python train.py --n_layer=9 --d_model=576 --n_head=9 --n_kv_head=9 --head_dim=64 --d_mlp=2304 --vocab_size=28096 --activation="gelu" --norm="layernorm" --norm_place="pre" --norm_eps=1e-05 --positions="alibi" --qk_norm=false --attn_scale=0.125 --bias="all" --tie_embeddings=true --parallel_block=false --extras=["capped logits"] --init="normal" --init_std_qkv=0.0207 --init_std_o=0.00489 --init_std_up=0.0207 --init_std_down=0.00244 --optimizer="laprop" --lr=0.00063 --lr_mult_qkv=0.5 --lr_mult_up=1.32 --beta1=0.9 --beta2=0.99 --lr_head=0.00894 --warmup_steps=508 --schedule="wsd" --decay_fraction=0.912 --decay_shape="cos" --final_lr_fraction=0.05 --batch_tokens=131072 --seq_len=512 --doc_mask=true --train_tokens=591500000 --steps=4513 --dataset="wikipedia_en"
Each number is 500 + 40 x the weight over its row's rms, rounded and kept within 0 to 999. Layers, rows and columns count from 0. Numbers have three digits each. The size before them is the row's rms in percent of the matrix's.

# up: layer 2 MLP up, 2304x576, rms 0.0287, rows 1091-1180, columns 144-215
# down: layer 2 MLP down (transposed), 2304x576, rms 0.0152, rows 1091-1180, columns 144-215
up1091 092:469471506505541551499551584468523412554529469506488490583371464497580531463542517537561436545470500486510507489513505485448522507455501512499471468490517558497482519542556505526530537508452412524537479441516473467538
down1091 095:469534463573487491500495471560573481486455573513593536497573564463577471511471504506486532457515521408474488517494534518498421497475472499499557493469483522387460546486416525483444491499536526501473548473456525476528
up1092 097:464447461556566475566486545513522521623428462523502484474466490495488505551474431530430478507520523534480482494549510430461457486520493463571541531476537533509550551557505539508519488569569508441484504446486493466486
down1092 088:523465369568546469460478596438526565445527539459502490488519538492464461531515436511492455506513515553500455529545454508531492542487512524389511561522503506499517441565535488518532490467440425494512451491417495451498
up1093 110:492496470470451561509500474539482485602540452483494507484443547533392503483512422538522471534546478547447508522465433502535494481509477519477486518479464492436461503492516556480495504536586476520480499471522535526481
down1093 117:588486514523461498445379525512522479519501371519433469536504534440543537483543464524437568474490432453503492537486424478551452454593441639536545418509535488504485509534535531512546507531460488444466532386442557556490
up1094 092:535516527564487578499490488479482537532493570487480515561514475548492532507476484499559437481479547473490500519549606480482483505505412569518487510508537530608477469526482447446428466518486488487496588482528508435527
down1094 098:468506523540486434460556459407490544544493524529478519565523511503557550521451509441515501519538515558461576506564447471441510492501495475529495522475526524480510488457512480506489457487570490509497458523520412473495
up1095 099:503490576490427521545588522426528517467504525516532469471445469447475550487553433503530535533525554471403495503491491481491549589456504469407583545512570505514459532537487489500557435542510473529500579509538506442493
down1095 093:478456467484427460498530555489556556497429459484503484425509488433498516518569484465491455413538497493508471538481519485532502437529509472544495533402463571509519488447486476443482433485503437455433494488547543469505
up1096 094:522525481492485490508506496465508524494521457490391527471518484464530562506532483524500524535543474515496534490509462512491485419517459466447527570569472510509548477525477483542504476521540426516510475461627488537527
down1096 097:493515473513523488498525454521453492529474466470479488480487514482527549452504509506504495558520387464404498503502521543591515468489483521470436447533511562446505485475516452474470448459394539503496430556476435548522
up1097 096:488509520534487545506463556460527479542473542469440505513496503496511505504605489536498533545571521513465505492532509559475492567454581463515550517543448442476543470504464467495472497495423474485513498479573496469539
down1097 098:522444544430491469508514489493446548501515461476532508434471541503526573515492542496511476506537436528529532483472453535458416409524484527501545463499496529517520524489478568483576405443436509558503567519507489591434
up1098 095:492443435656481522522556546509493508566469447494426472490448492546424515495527450465449491524528484500492507487554487551534466460449489553534541510505448569483562405495447507526505478560514459485498529504543469530552
down1098 098:473497497463528500546507526469561466444483470519435474555519459520544603490390445472534480546535481447511507510457488507564514497505496492542501463463452534513546505483549578535397548436435504439533547513508550479487
up1099 098:541474523408421472483463492554467505505491449492473458530503464499470480443464476552494507562461463495516476489488569540422471411489459535473469452540447485611472510455443487557526517482504493499445583561422512463522
down1099 091:498512435498561538510520560510508484455506538452538537514509442469543518504486569542440495560491448581465495445480571504461460476457507438478513543501473487464469399540500552486525498480489513385490537480536497479528
up1100 099:501456462517474547520546531486543458468566509514518516451489581478460492444611511549549534511474556537390509493535504512526449461491524481573481509477510437477420497583525539471451455467463472491553523502515452482459
down1100 103:437518477577500501512571569436496483504499489495515471540512479536497486526466478505487454507449544551541514480455472472587490563471498428467553503486517551522380462492485508501573542517555497526582383550471432457578
up1101 100:544422519474449496520538453493521492466476460525435426500460523498506522489463466458512469582499429425539461491458473477541466537505542491514613499476503470537447513506537542449457506495428492489517544521482459522533
down1101 095:495501477499466501441516500484507536511442498522478544516462504486462566504473452510591444549608491561554490478441494493488490520496464489556510500472519479527464556499479515533560524456530412544501505532529511587463
up1102 101:456487508524625531494481549499520544509540528491495499484470527505507494484477518487473540542507501555497532470500448526497515501529490402538489494503544500523503498519443479469517452497475470501529543439562546461479
down1102 097:452539522504441465524484515498457469533408412502539535526501571417454539556483464444525437482488475543468516488489492445506498530492527552483544447491544473553541467441445475454543545531475406506508505533444477529495
up1103 098:485525537545481479535476516501551502500615499519502516529418498543483488572450433473456532485497532472520471549480477517476502452509554477584483474467493456486534553500451556597524471595449584533432479527569502510499
down1103 097:538507519547486539535518537495495485590541466491531498502550497467557497561488561517428475472528504459479516461518480508557489492489594518423464486480433473438488500483429424496501528494535540507538469509446389565511
up1104 096:501552537578436561489529474462486477551504567496457461519494438520546485504484466526466498459495401461449488493536478512488500497445547491478538531438527577423505510477471472545480509473542513552488545543495511535520
down1104 098:522503529524539516428528462451520489518509531465403530518545438505527521505500527534446579478447490485523551538460511469462542484525558487546448489532528559535504517479515518483498597438499517480499496476487551599490
up1105 099:535495506541543548498535487577478480561534465422550482485408503445530506529486500452528553564544560460491564444555459588428512444550456443476555566535506518503537530402561467526453461461534468506519536443567485492500
down1105 097:497490508525515481537449513487467489608523535494540579558494502471505440462458512492463485468527518438584421493539557429495449505497424535532486456475502439479510526548478485404477467457452506530482491467498508519515
up1106 103:485495489515544484434549477519454377516532523523438535458433493534486578527518430518506518497464491442479528574545502467499525493476472452524544508529435528508499495527502521497580473568421490469400563447604474440500
down1106 093:508533482506509449497488538497510459561538528544499487442484518545505532536470565531476482460457502458548544482490508582486538525485530483486525511531464513483459475550573582505519519466433508425467530519529502511559
up1107 101:489536536532537467504562526562511484555491527390505520489502504496524517530515462502514505538448483503540502503456498543502506514525530446557563495514455566516507531420486478546556500555522529472495554417470536489508
down1107 102:539463451535525504483401487430487511457549428519481468432552532460493552532479474464561457537518475437492511560519504460473506448466500526469463461498512533528555476512459481462527516515565469538479502488479499488521
up1108 107:461568485459447499520498620513482480495425448528442491468518458458514485539446498435532498508517581472460458475518481469486574510551482445502555557455543513559499470539482443431462455460407454544509522544469480501482
down1108 103:464505520465507461491511498485506536564461507502528481473556514486485425410523508462558455511477552495551552472518405456521502476510502581495517526467480476459476462494529489409475495414457523498510461444479480392485
up1109 101:465540477511456461487494477479518428440517510519498500466473478483517503487407516488529482464495501514475535524528478444520443429511519526564438568568514488567433435525508496506469479549517499482477545563543483528533
down1109 100:513549523436504491506441545505503538498523466575535447488546524512479534499534520495481540455562481550539539449577510464505514500485507544564511512491453498542538420555522526575494491430455537495525501510496495510464
up1110 099:508413512474530424499512406452472540482513531481456480451490494527468476550533475500507487520429499552495528550494425497525489510505504457532497550537563503467454522494496473416559437485507426538452494519565470478523
down1110 096:495520521460466523486538518497496500513513505519548497534571500411580566569407486531540522521490535445478435518505500561521475515461556477448529526456506543442511455573526490589416520481498578482557534501491554442516
up1111 105:445423459557498565522502526579471489532516476533541536475477523558509530571503487493525487515494482457472470542566512481484474491487405530463441447487464551459410529513503543525518547482557493503472538436587451469516
down1111 107:481466514539489531545538483422527554480493475553475514497554573503490462474555481561498521451436501551493515608470504535480450555392549518534493530576561451530515461517564527491550546451522491519500526421475488536536
up1112 092:471443587468466558596550549448516486501547447472431485488515470509486538443525431549531480486468416489525474454512464505500466512531525495512471408467509532547511536521512515534488483470477468540509539498544461433519
down1112 101:498537492496469478550497528537466509528622475493471453507476524502466480409572421523549496509500493483516505517468452522453466477498450448563548458496545504454500584569449470503544514494513498564467517424459438499461
up1113 098:498439543514520554538514560567482456486492520456479491468492465580515471485602472508563519489489411549609520486489400502508553600495457477470483455437493503429532511512502521487516474551482476487466540414497466469539
down1113 095:534507456481486501500556508535513508456454521520522478505511536482546439511492539497466464415473566557513516469508573418501489481509515465455439467557507462531518383545500540470539501545466505483473491522453473509488
up1114 105:491531542510508474423601452524464481536573479525493465490462558549473455537480496435550515521500492508497515460539511538478531491516522536457529508558449510537581540474484540462602460546481542461493520553487516481506
down1114 103:500488561558484532491523495420497505443545481509446498523473574466529530489473463491520524457593486531521511480522521499466470480529466421434518517518498503501558498490521552521574544510507536496485480492551544554435
up1115 098:523590543543489523520542549489489473478488448538417527414441461509486417520480432576549511534505463433492464558532438439448501576491568510488568493505475436526511531436537487455450492510509449445472561434513531447445
down1115 106:540436464520519510574452426494458457496458462554458517559538521600428504534431562484451510563398497517483455515434466533456535384477480515499535603487545420537456512513485463520488520515567551526536485580496519517511
up1116 091:483466436453547574509483504518515555532553490520487549497456568541538471496440566603535511491580491537508557480578516516445489465420572587591508511497522494521467457589552497526543536501502493625493519509489485486493
down1116 096:490533526542449479588548570539556485501445490498499541467512440474455492538521533534492491463462483476506539502557482453560503427457518541428497491513494466482460483501519489492411562523496518477489420496547538481494
up1117 099:471457431516462479541489489511412493516497573465405472401498464476479489446480487481513520580398530522382474541512497481515490571467453596484525546434456440458483526518473571466544485508544521463474555479470453473443
down1117 097:586413525512493485489463571513584462480491472486445548442544598545500597498508472500508497473514518481557468543513528508479473498450584459556484447486522470534448549505529436532488397456502495491538478522474511499472
up1118 098:446523489478481533393503496458534487478561511541427473409505466492493491520458516569539568535534482521544536530524504417495453571497445415547487464566481409465542415463483493488486420478510442538501511488590483507445
down1118 097:487510468429477523499527465503506516467523522479509524513507554429494541519516526553500500439524525442511530446428543554524439474476469506526555541578476444475464490528525467537498529456470455558525469486542505508495
up1119 105:517532514478458545466493377487502505521549521481488436507470483516557517497534481537536531489494618522451494473534481432500530438511529481530557551499536488502496618520538495511468458512498508456503523374478510492468
down1119 096:544465507478497525458509494555545535518560498495516372520463548529513485475480514489641452499490561531481439487543515526455511466470491568503543441522487478564513489498478502533437556434547435430565513474584516563486
up1120 101:565461555502501488539586457549501486555465504489457448532488466443486438551498485478528496525486533445444498563469469462448487470580445452498483488485521517444446433506470535473463436443448392588494506470547468389480
down1120 101:531570574526439480507545488464464466497509528538507436538542556489535459523483430460554511542517545493563528491492540528454607475477525528542573504522465472461487515435455468539477522476508428493465492494508497472463
up1121 094:544473484519524514562507478539434524570469500539531465450450483487501546496495530492478509556532535458457472497521514517452515534502492441455567535487528464469459458528481527514519427542488503545509574537515483479462
down1121 096:503514380409517519418561543463524479516530426546447571461541462437485491569507425428597515496492473474445500498500406473474501452520555542427468429580485489456563524514512458457548490508512479485508475514497488564561
up1122 106:453457571554489492437525487520507480509525520512469537445438584534512524596479544459470582554441511440476496481472470523562535476499466482505508502435456409503538413504472451570519494537476458507486589471590498421546
down1122 132:510535472540424482524602522457545409432475493500506524473480564502519586484525490560579513471539497470485511443455511485465569495520542477526529510448523495545475483463458470544488460539533425473479572507587567431520
up1123 103:570550466504567518488560506477457538493502553480473518482526531580479485540502429466482462474558445462512493524491511541472492448580484548487438503497523484506474503546487517496500460444516516449555478422580512491485
down1123 098:496451525515503534498514591571526511452544525486535500523582546515520533566528553504518496573540508542513509564449550504559487469472575484587479527508553436450489489486500520515503557527497455428556482525472446521517
up1124 096:487495539485492478477585473458570441483495520522480456451557468458439488563485427546547522440499485526515517583485507503519447456421496479525494501513476532573490487557576512438486516519503439503501545512518513453512
down1124 104:527515484523526511454502475541477527514525484501545548496405499492512474445561544538491495556558434539444534549486501615471551539537446549523494551497517497497447508503479504526534466512517481500522518454439457491520
up1125 099:483510560566489504514573454466451487570519462497498537540448533509471544481563476467506568475477493497441479515446472551502465408567527521469529518482516592522494493461554488464539488494491493489547446483530509534498
down1125 095:607508487535521478490522584483449508527509554483523487417505517493535525474494452495596481522479532475521473537492498555490494515473496435459490502480464500513451564454544526492484551544492456558520498475498515484494
up1126 091:462489482497480479433428484579496434607487551526378532467487508498466482521499478577534559544519482521499549498512498454481489536534484486455492527474433467526554464523529541503537569524523561433530471477476510502466
down1126 090:474497494497487540547526510456504469462521514523564412451539458517540610552471428491458488523442549551498500521478535495512503505487494462502572517556582496505516604502459465477471403516432494577481498473480516520513
up1127 096:549501565520432525497538487480465543437485507563479495420534480481448478551484485532501505483555470397511510518522492485455409449538550483526455477556515507562494487517522478534522519543511523551432499540532500503488
down1127 098:492554518519566547511456544526466471515549453436565551538505453468480514513506496454539537478479556548378498451559553481424518507542515621508443504492477505494465420458520469554429478536495522480488532500543545651504
up1128 092:405395543579549498489485603580491551571489497501432442553459555520512496480542517525506631530533526454454494430457482510479486576495557507470542471454464506544467457461502455489550434561536493491482467545531447497527
down1128 094:465540575510492528538564426481515446431499429468540608494583558544534502486494489582426467496494462497452530465586528545493490430504451484500481452545549476442508529519509519556478487448417471530496582537451561449570
up1129 097:446488488452498521465515520563510501501491436424470436543514505562488520492549494501468519491493492510467507474627502563498453597483529523567463500419464555551457496507480518532492533545492504507523515467518406466488
down1129 100:478575507571451465531495548542431513497603500531497508497476507569436487442513513429525509498475563500469536568464467553425535562582489511475483441476483512485517494484475471500507518483499511495469429448464487500491
up1130 106:515565493588478450468511550476547496535574500495444437509428502549494470471442459537450504513453408481505467529456476514534512475517454471478526547470506501573515583510470558452468473617544453530532560524546477465424
down1130 103:482523510478497495508521489476561456533430490527499486533545497479573453473555477521450504490536537461483521531507472537541534484531470495563552530503506456550536548519574465507526522499524417411482509563471553499498
up1131 094:569519465420439527513588504501465420468526430595528537504525479481427496466433441511460537503497600459484509518464511513517521486455446465484525507494535515547485552416488543497483452549486480453491527510492552471484
down1131 098:488499513495565482499526593488571481490528510487456610474549530509457482460451615450456484484425573459489484512485559475414482461483511465486482474498583454521477494541514488517524542479453559555488468481549486525519
up1132 102:462471506537539534486520536484482535535542576406469373489499458523527490486517541490466521560478536483468484501534470422464522546468494479557535568450568501485486431421508516514461509475508527449547570436544510451535
down1132 099:504507453471527472481438492491408583492479470567541438552503495424472553478410497451469538478560464496483531466462541531487475464531490510500466523482564514500447498489572505464474524508522486494478468530489449477474
up1133 101:492488496453516564463511510474480481501425457524475483441507539536523510432578395528511549526526442504506520509469483516523579497547488555493497464457464400557521473526522564471562495555537481532484504483485500479449
down1133 106:515509421503511515433542501454491496505543511535434484490484497535525531607515477448501499477459446536577623493549436516521496495516476540586523547570464517442441450460560498522477465515469540460497531504524526447571
up1134 096:450538495558476489543550469504529463536502515466492475503475457557605493437537466463560481528573532514504539532523536580470470451439487518522455488562527469478450563554500467513483468517492471490519524392560553463511
down1134 098:495453481422550512460497456518497509534472528525423466499480540447467497502436534490445542486460515417536492446458496449500423520530494506483476444499556519506512467470505546537487476495476509497465480471484533572476
up1135 102:431497521514484525518509551453487557530518534402480477481532531539489510484479411505567456494494505523538545473526449508433482524497513492525511521541474460491525553496503476558538460537553514579518511432555493580510
down1135 084:453479455494468491496537579446515524481512453504499524451465532510531447394440542455496459569521520425467413471531393530506467491515510436489492443567469479482442546547531512443449499489529493540491514476518465440474
up1136 106:533548485492508497563528563455451475561490483524523448524516535517483543543500429554525477545472550540511496509532452482418589485469517467543499471531467504529525529518445483474525504516471436476560510490531528520475
down1136 116:602456500522482471496530495537439483523535452527507428544519497446501508465511463524513484477516524512462561474538520592499473560527489474456537504523445466573478456495546443506518462491414543445538428505559463480552
up1137 105:519485468457516540518479533480472535490524501464534514480506500600519542524500547507592534506457413474542586499462402472458430498520543468480478524527418504504493467517524515449491492516541519435538475491506411492506
down1137 101:465544548518487554534526517481539501452423550531473471537514461496583541536480508493505532482468546513492514488529482618463480481531481497472511551434485507438484513502489516487505540468534472508512514540446496435535
up1138 103:590518502482482571459453493535485482486415549488438443491452483541499533510465483546509514527484444461436539431536420530530505476494468470499484444477541499475480465514543456545462500578535481515526491488502491519549
down1138 109:481453536458477538523521529579481483456526504507535510474481536464449528585546485491508452522478512483500537457560487502493502453495478545459529455504455479540512540584468514520468484530496472516451510426493457595503
up1139 098:439515585574512491538525534538462519507507494423501557501410510519519526408482483550539459534465400567451528478494445524429488509531490427527462505485534437416440553513474482495510478453481504505494502440487503541458
down1139 098:533504504481535473519441457538521552479509508540542532478521457487512468554495517438517537456517576595454440502482495509454436467526374490486520443497484565478509520550445539495481473505479510491515505545497422489572
up1140 102:502576476459538444583511500513449578521576446470530496500469557547492556512577518514532458485486488444479501447425418547445522534529544490526504497495540442493444487483530552532523432514533528525485524446551481482506
down1140 100:442517518500447496453496524461501479551458484498494558536556485505553534473533494420499519528472520470492516588551588538517506480440476495586411566476499474510505521510559499525485474534474560541497495541566459504495
up1141 098:488573541580461583526541528486475519531469498515467468443445516475536477579462520483543477483523499472487482504522503514505468474455418525470481583487512537450439523520439587459465496483472496523513498539530494541509
down1141 092:419485521510508558515507507475498447482467504512472520482593509500462463551483542498425433521456452513512445490493508530597496515483549457513462485480393420481425536494490532516509495452444507509478509519459479572502
up1142 097:448400488499436536486532527505582494548460509501451460474510512526490566454542492532524476551480531539497581460475476514467503484536447514568489466485473514549458529521536523502482491515515537537465488426535512501470
down1142 100:486535461530516499508533478485579520539518440515535475545398493549528490505517549529548487550463484473482504482511504409478524479468520444482497484488435527490525487473466503464543496486504506440548596453407531503392
up1143 106:567506509558490489433603497588544471491531435552489557465480473532469497493476554526463506526484434467509544483463464446484481459496512482537482476446450543542463525493514506455574529439508456521498548477470453475464
down1143 106:505515554507489525559517521504471445545531480446506508403531522426458538543572538444522478497501494504498459518543507476469464491468463526496475522495491447525556504546470545446483546575448509525424571566553515529530
up1144 093:534391530482509496489521456520515490525463516509532510433501506527460430445504470541552512548471482508495476498519460525502493523530495503424463480460556431485502573563499537518530427517495524413482509459502523539527
down1144 098:484510564475497391516498590521520628444475494525482475490486534521528472502514574490431528410508503450492497462507476532542547536498475501531501476483534494555481492510560460463499410522558518501468529459457523463491
up1145 103:476513512568449501521508516472496482547564516510518491546453524468524556495526523500521492564483403484530482499495548549519523513534471470529521520472458490477580523503522476497481457572435478498502482503490509448483
down1145 100:509480556511409471537510498471477424555474537416541512525459534484513504471598466514449537520519413490460542469492543616450449509466534465539547521458466516597498544481512450494446463505462459586446489536508500497500
up1146 094:558526451569463410542540567476524540528576486526463460502534511524512494474433480493463510469541505484470559456562505502463539466532492507515528500504436501560446510568493446494529488499464537459509572566531499469460
down1146 093:538485503459522511541554456583481555503489518548464456494488479482538551485540571479524539522557467487468541451526530427480505529487583481485412518481519566495520506540501447461520538476445463581513467530491477457488
up1147 095:485506516566447517492448486477504540530524445585416502483466580532522565505503512548496582548526442515471527494499483479523460473515546517567462503502527593529475445481443507482474460550524475521495504554488473398479
down1147 095:489463482472513517581509504507498511513499516569529468543500459537554541525473515496518460505499438461520492505509555518525497502450526536464453372515532522510506476474542571507482466474509480490512529481528428548485
up1148 102:547543488477449472531552513553500425529489462551537504537491437445478518457482484479463530509493452445534528446496423422406557514594489490583509475468505497452503488520434525591545535494495511515484505527514457490476
down1148 098:445503460501546496549519524566539560474443544487480481491541464456473474510490486460493488516450534496518493470520544508537390508429564457585511464465479477427467506450529538504506481540469510541475484561480498556466
up1149 093:547557440444487547493500557429508491535449507592448512502496512528491494524447568495482415527547483414442494529473510477512539509481487526574478480524498427479542488497461494542423452523531472462515490484483433450486
down1149 091:475492500486515474461511518494490513529531482497548488516459561449557456526408547473521491497535506416525500509527528462482444530459482577545536515493555472486418504445493533470483510592475477488496547477508539481475
up1150 107:438566540427458574458570518443497506496451447542536417481516501556416471508529478486541528526496453480471541496500454464478462483470481478558558497526562488489500457452518536511503351452481553444491522485497433465438
down1150 107:533484451514549503463480460502569520508475433513548519453492545447519444507482511550500515516414456529517529553485549508434537536515469514410535500461509514553486484440501550450459526503567461482535577487383484496497
up1151 102:498458495550466463535454475514554391531486473539563470463507471539527506508441509559512502540451454518452520510460453541500532409515493480531449543553585483525453582473456442529505507480510463486551501435565438501581
down1151 092:481526478498484514510489498508508470452512445627550466487471504517513472565544524508506502502519546495528436488506525540491524455499495479433526532483565560500450521519555563570494521494537544458466540498465458531500
up1152 094:480534561509465530541473518465488478502472492516552486528512567531457439489484540540601408599565526539499506535473462433514538446494481492500540454509452507420536549469488510513500484541514442533580530457408521480525
down1152 092:596515544540567555560515481442505495554549523447554444518446421486575527513496439466444501497468497441467457477436569501517478509422535503531483485500520519486515467552526637471529528446509485530481505525519503559581
up1153 096:439593485449463611533621587517502534562486432529513467516513498464445498476482481511564445504422467525533600500536451451413478491491528493517478518493448530451422500510477464540534428481493544565538496477534537506546
down1153 089:560568477540462499533508480516508459484547492456501483518510467512600485466506515551536506469555549553495530488523531509543568498569511479533548532481508493458550424451448474504465542485521447434501583482492567440517
up1154 093:553580506455497541490494544486499460537471563541487480448443466524485500570508454475553479516549498449474447525476485502556497471509478566514472497481489434444491465576539507485492559524481536464493538494570526562590
down1154 108:520448556564515422527468449510487466479532533559465504584543510468545549563510567599440546519537488567494500567491496464511521522495474446494507496528533489586513604477466479463503503493483542571518477488497465487557
up1155 100:550513447515521518514486527530521603554556531469550414509560484480446526503492447496546498538481506482470541527522528509412450456563478456465451568508477501495443504537519497478524477540467512494455541476490421463513
down1155 096:521499541545517528436433550515530448462500493473454529569493502427519514453542501505512478512557487456545474528521553440559462522518509508490488502409486529513472528518490466459565487464491482509475550472476514572470
up1156 102:450488515570551515465554515564502524499477484477509476531508488530487514501533434538472493515538442456495500496524453416452513503528498506476551518533542495535486521581510540531563503488481507513461479344571500530537
down1156 110:505481490475513541582560503518464517482488473530461482447539532511434486505473504498543561456472455514512475470531554490516583563432510459523540562468473494559488449524465521476544511525503507489504543505539514553473
up1157 101:520516518453507494503511536494543486478494459520519544473497483483503536488520465492524561538519509413465541480461487474508442502480454505553503547495483505508472491467476506463524454523477566496536490501481525485467
down1157 115:377498465500549536499508492481497528511521442433442532531544533548512484519479536529469537487516515624546452501558496499460513591485481512467484413499528473510480527518483520574444538556447547468499530468544507532445
up1158 100:471526429531435553451510519489515549546474472526481390472511487519449507418512526584539531451538490483485433417562493532384546480522565523464513506502450477521484449483493501516472539483463480531487584552494451485466
down1158 101:537481530541558419516465562441564468483507417460473585587540450441548431463566456485450487486471511481556455466501442488576486547451419453485498502497464509432468516430451492437521488492525502417507474487508527496517
up1159 097:463536533551448514586591491475467432525499511514498506470510449509480573563486452499454553505533553551534489549472484504545496472476415504465500491452583493468493534477521549508539554506445477498483521469571550442519
down1159 104:488440539507519521464552552544569484505530529461485556529498509521536503527548509551534539486462499590503529606401568569499542525566474557492486543487524486508454503560537485533512506492516479486471536451516523506552
up1160 099:503368510507411538459550558477538493499489476537483430485519456509487477522467492510533467494473503463493455537563494559560435468544477576546525531557562493493472525493455509458484460571540455544535502518430495503462
down1160 101:518510457549554448463498517579517525485552549473522495461432535535497442437527463530508557540537470480483520584454476519506501464463434462533456494497531469453528523483534500481586423483500556468449533499456491496510
up1161 099:442448568515441547598563537494484527442482549522489525501541532503476548541514448579487514467506473432476488517512512556522464513510477502481436486462557480551430439598485494473554434506555469457512486520566467489486
down1161 089:577547527415446445552462520501484541520465575620508536552592470509500489535503510569487515478494553446465517535462428513560512475443407507498530526444486466444453516512509499473500535493540520482505407537486495522468
up1162 099:496432432575472581525490502601540516521496517492527472534492516555448489441532496518535493527480554501419497501552479452540533548533437526487493463445490502444451563502480528423535511584489500540599550460518492503450
down1162 100:446505542461490525458491460437466439499392555479516502492528468500487498503426496495497486524548461592520574525583463516544546523436511472509545508446601483576494493445442511552514534532514549459478488444453498497464
up1163 094:518428523479533530507469540548453475492527570508510525482532429488512523477478505512551581500429393487504494505502451518494556482533571484545513489551511511571444485522520590469429521539459505517542527444532401446526
down1163 085:480528524536490538525482448491470504526497464524510493523481479508469517477461506470514483535526520501518562424535528538493482531512482532491475523485419514467569478527505440355413502517474561492569486508473471514458
up1164 104:499560420487543494545617499593519504510458488513480495483461509533475512586484512479429510543488496407484499497488452464486495440442485547495515493496448564470492453457496441470449505551482529539565518500442488483484
down1164 104:488517542430523461537464510490408505451473529456462592540469451550391540499518437587556502462413538543527556396474450495479507543526509544481488505453448439564529510482552480497535482480576530477544478465455494538531
up1165 091:481567477489482501471506591511435413484539448497438473505420532516483550457540497511528493451497562461508529504481522400492490463497535471514508579438518560452465503511524453518485466503514482465498482507471522492509
down1165 085:481467484506534462491530473473457510573573515534595506476417547587508495532548488469459435549482499497495468479490525531583448497556540587533468542446528435421503533520467535430498477459518567403521460578481506431541
up1166 094:458612525524413562464498535552521532494485543413428540468467459491521473519418479523587545513445548415473528504489443504481455426502519549502515576491459496536500506482501514542480475534585376510534509522521489413521
down1166 092:466494541472553482417493470467515496479463507465426547468492523578449490558602558494458520445441496462448553453526455555581465584455486418480486469425439473465547526463540537512508539410469501506505518533514507487552
up1167 092:464459524533530533504550500535565490567540560527486507509511526435511487511521528508480589515529407488455578536455483444461522532529461440433521536432490594506498460538563534579571469455577508560483528509565464491540
down1167 094:492530526518538456452527455533491417450570461478521578494481528534383466503462510532463534495519533445444464518470499485552448454582491491491498524531535435503530488527546455509445450474521489488509469414531505510499
up1168 108:450504546538497462468514481578576475543527498460451462434485477506517456473537501496503550507471495511461536476394409487469470503513468451526570517451537491468486458579530498441519480511488539537473538472504511461491
down1168 096:544491488463457514497504594489508492525489464491494463515483477474509490458528537501503526558502498470475496434470474531428441467486481530463502521489484535475473454488545513491537475570471490409460572521448540529549
up1169 100:537505553503485535487509499491552487565552478575475485466564556521440505553493441520424449496538395522438489487521479504432506456520452451580518519494445511494474420531476492515535461526539480445545539503481511521467
down1169 093:570485460442495443460527573437513481510477589501535476562516465470512465511498480471512499512445467455541531565561551532469568534498475491566525553534500472462444384497556504532524531536539465426521532467468453482511
up1170 099:440464476517479543457474556441565556454476416443531460512444438496499502482522549495557505597492537514496544529417500518507504477540484461482496520458431471506465507528483484490546507513481381532512480485526583443499
down1170 100:476488507558514542522546551417518507460513483463506452462518522483516564512461471498466459484533560489475486495471494546507472489515503475479475516501464488485478441519560484471509557492526469518458463531545496431535
up1171 087:509442505462480511471486511553438428469469421516500411523472545538502557492488523519572421552501443566449436484479494506534563481480485472429549514450504473388454542512513514515511524505494456578436506515421420523529
down1171 089:535562524510522469491494470447517504568570558516474531531551482491491370503496464511448489513479541538551534494514517490491453491505479501524448536510503464472503461528495557504467484488587515405492517459557422487488
up1172 100:524529533446426524489517465470497490596480518432521465509491556500508524479555484522541484555373451436515574456434499506540547473485493404533478558470425504495480530459445530492477469552473526467500539520474474482479
down1172 095:494481471504493449480490531517416420536444540487555503512471521431512522483524485530571550427510510555445444519479478589488473486459461522526439489510463459567468420491533482495409557643494459521448461442519501528488
up1173 098:539491461500503493462522556558486506536529442564509514471595522485475575537541431474475513488434474517496534502476513483504578493515531511485468449492410573454527480537514487567532476539569548455514550494498376554446
down1173 088:481521506479460477517563495470462467447558497491466467525516450500509544488478521568545516525520497539425505507582599517550478517506507439484480539478500515465381570472495485477495516483509592490487448518532551528506
up1174 103:477586464499483548502510501600424520519543461442541455527509502488518536480382465505502496516540560514426484449458473474436530438505497508492555501511530493487485513500518509545469530502495448528508560453546481508488
down1174 097:423489481535533452470608500510530508477551530570470493526529452531446450470514518465434463518543572488501458516514528474499489513541534460488425504514485516394486438525532440531479429569532491489515429520497549514538
up1175 100:428494488503450516527573557432451547579455510476486504498493476497483534409408428511452501524543471504452484504507523521467481470491437526438403567486508581567499465590475510456497501517504456529432470558515524439479
down1175 100:447462519465524397495558473437467553535617511528532543464516531489468427460484525526433435523489505501461504520580516514391573483501440510515429515520476509477524513519544511513561497443497519503515440512448494455539
up1176 093:445528485530475513504461473533458512572508523444479460458495511504477528512466474506534505465486510521510488570511441452556536442532443453532536448485490431456506530523585487561530515496524468548478595498489456457529
down1176 090:524546549406612489535534419466579502494575504525552524461570488520487485509527596537479452504565529480455476493449474502417468555490514458501534506500518632516435560513556504480509526486494557547487490506570413506505
up1177 096:526504490447497497491485476500489473570459556455523508460421540554454524465570573495584479530457538467455435432513505527522493469472451479498503544536462533505499399526586540484470501590546543591534495507637509547522
down1177 092:434525486532465470519488498503427536452531501470516556545436475548520470443509468469508480490571463518474554524578484594498567497464510443462461503495476507489477511531392522549455445509497453475466510477461502582487
up1178 100:482535470476513516495522529547509534412427515435498476501406446519467575479461454595436534481537487455502491454559505545476504544484371509550461507432506492564544446542495451484483472572486426508505597481519508472489
down1178 104:546501510434567512563529437463437492455535495494475481622472548484437514514582548539573466425454456486497478462457450535468488481532534511512457477482501459478520520424530465553536512579518457490494437564530549486493
up1179 096:522555435545529448490527469514482478485567484398489527523514491493550486456580520507530570589526518548500535493481491523531480481484534482494551510538463508469468467469506521482402546542506432490495575486524508509465
down1179 106:546460447473463494461466450465474522557451492502540468473565541440459570505503487516518521479495498554456455486517511492478459502528450503543529519549428432495460511436515485553402488507481480498580470513441506511530
up1180 097:570474483505528500523451524546562436510524449477418488542565477612477493495486498566550496487508529557490537415454488514497541549441513510550507508484504545627434516492475496491520496521469471484523537472475467501470
down1180 099:554533537528529501547446471470489594529506481589548520489475490490553455521500506521498448520483509484476490507502480458533461480501557411477464494454416481432515452552459491467490511446482549596488500502561531463505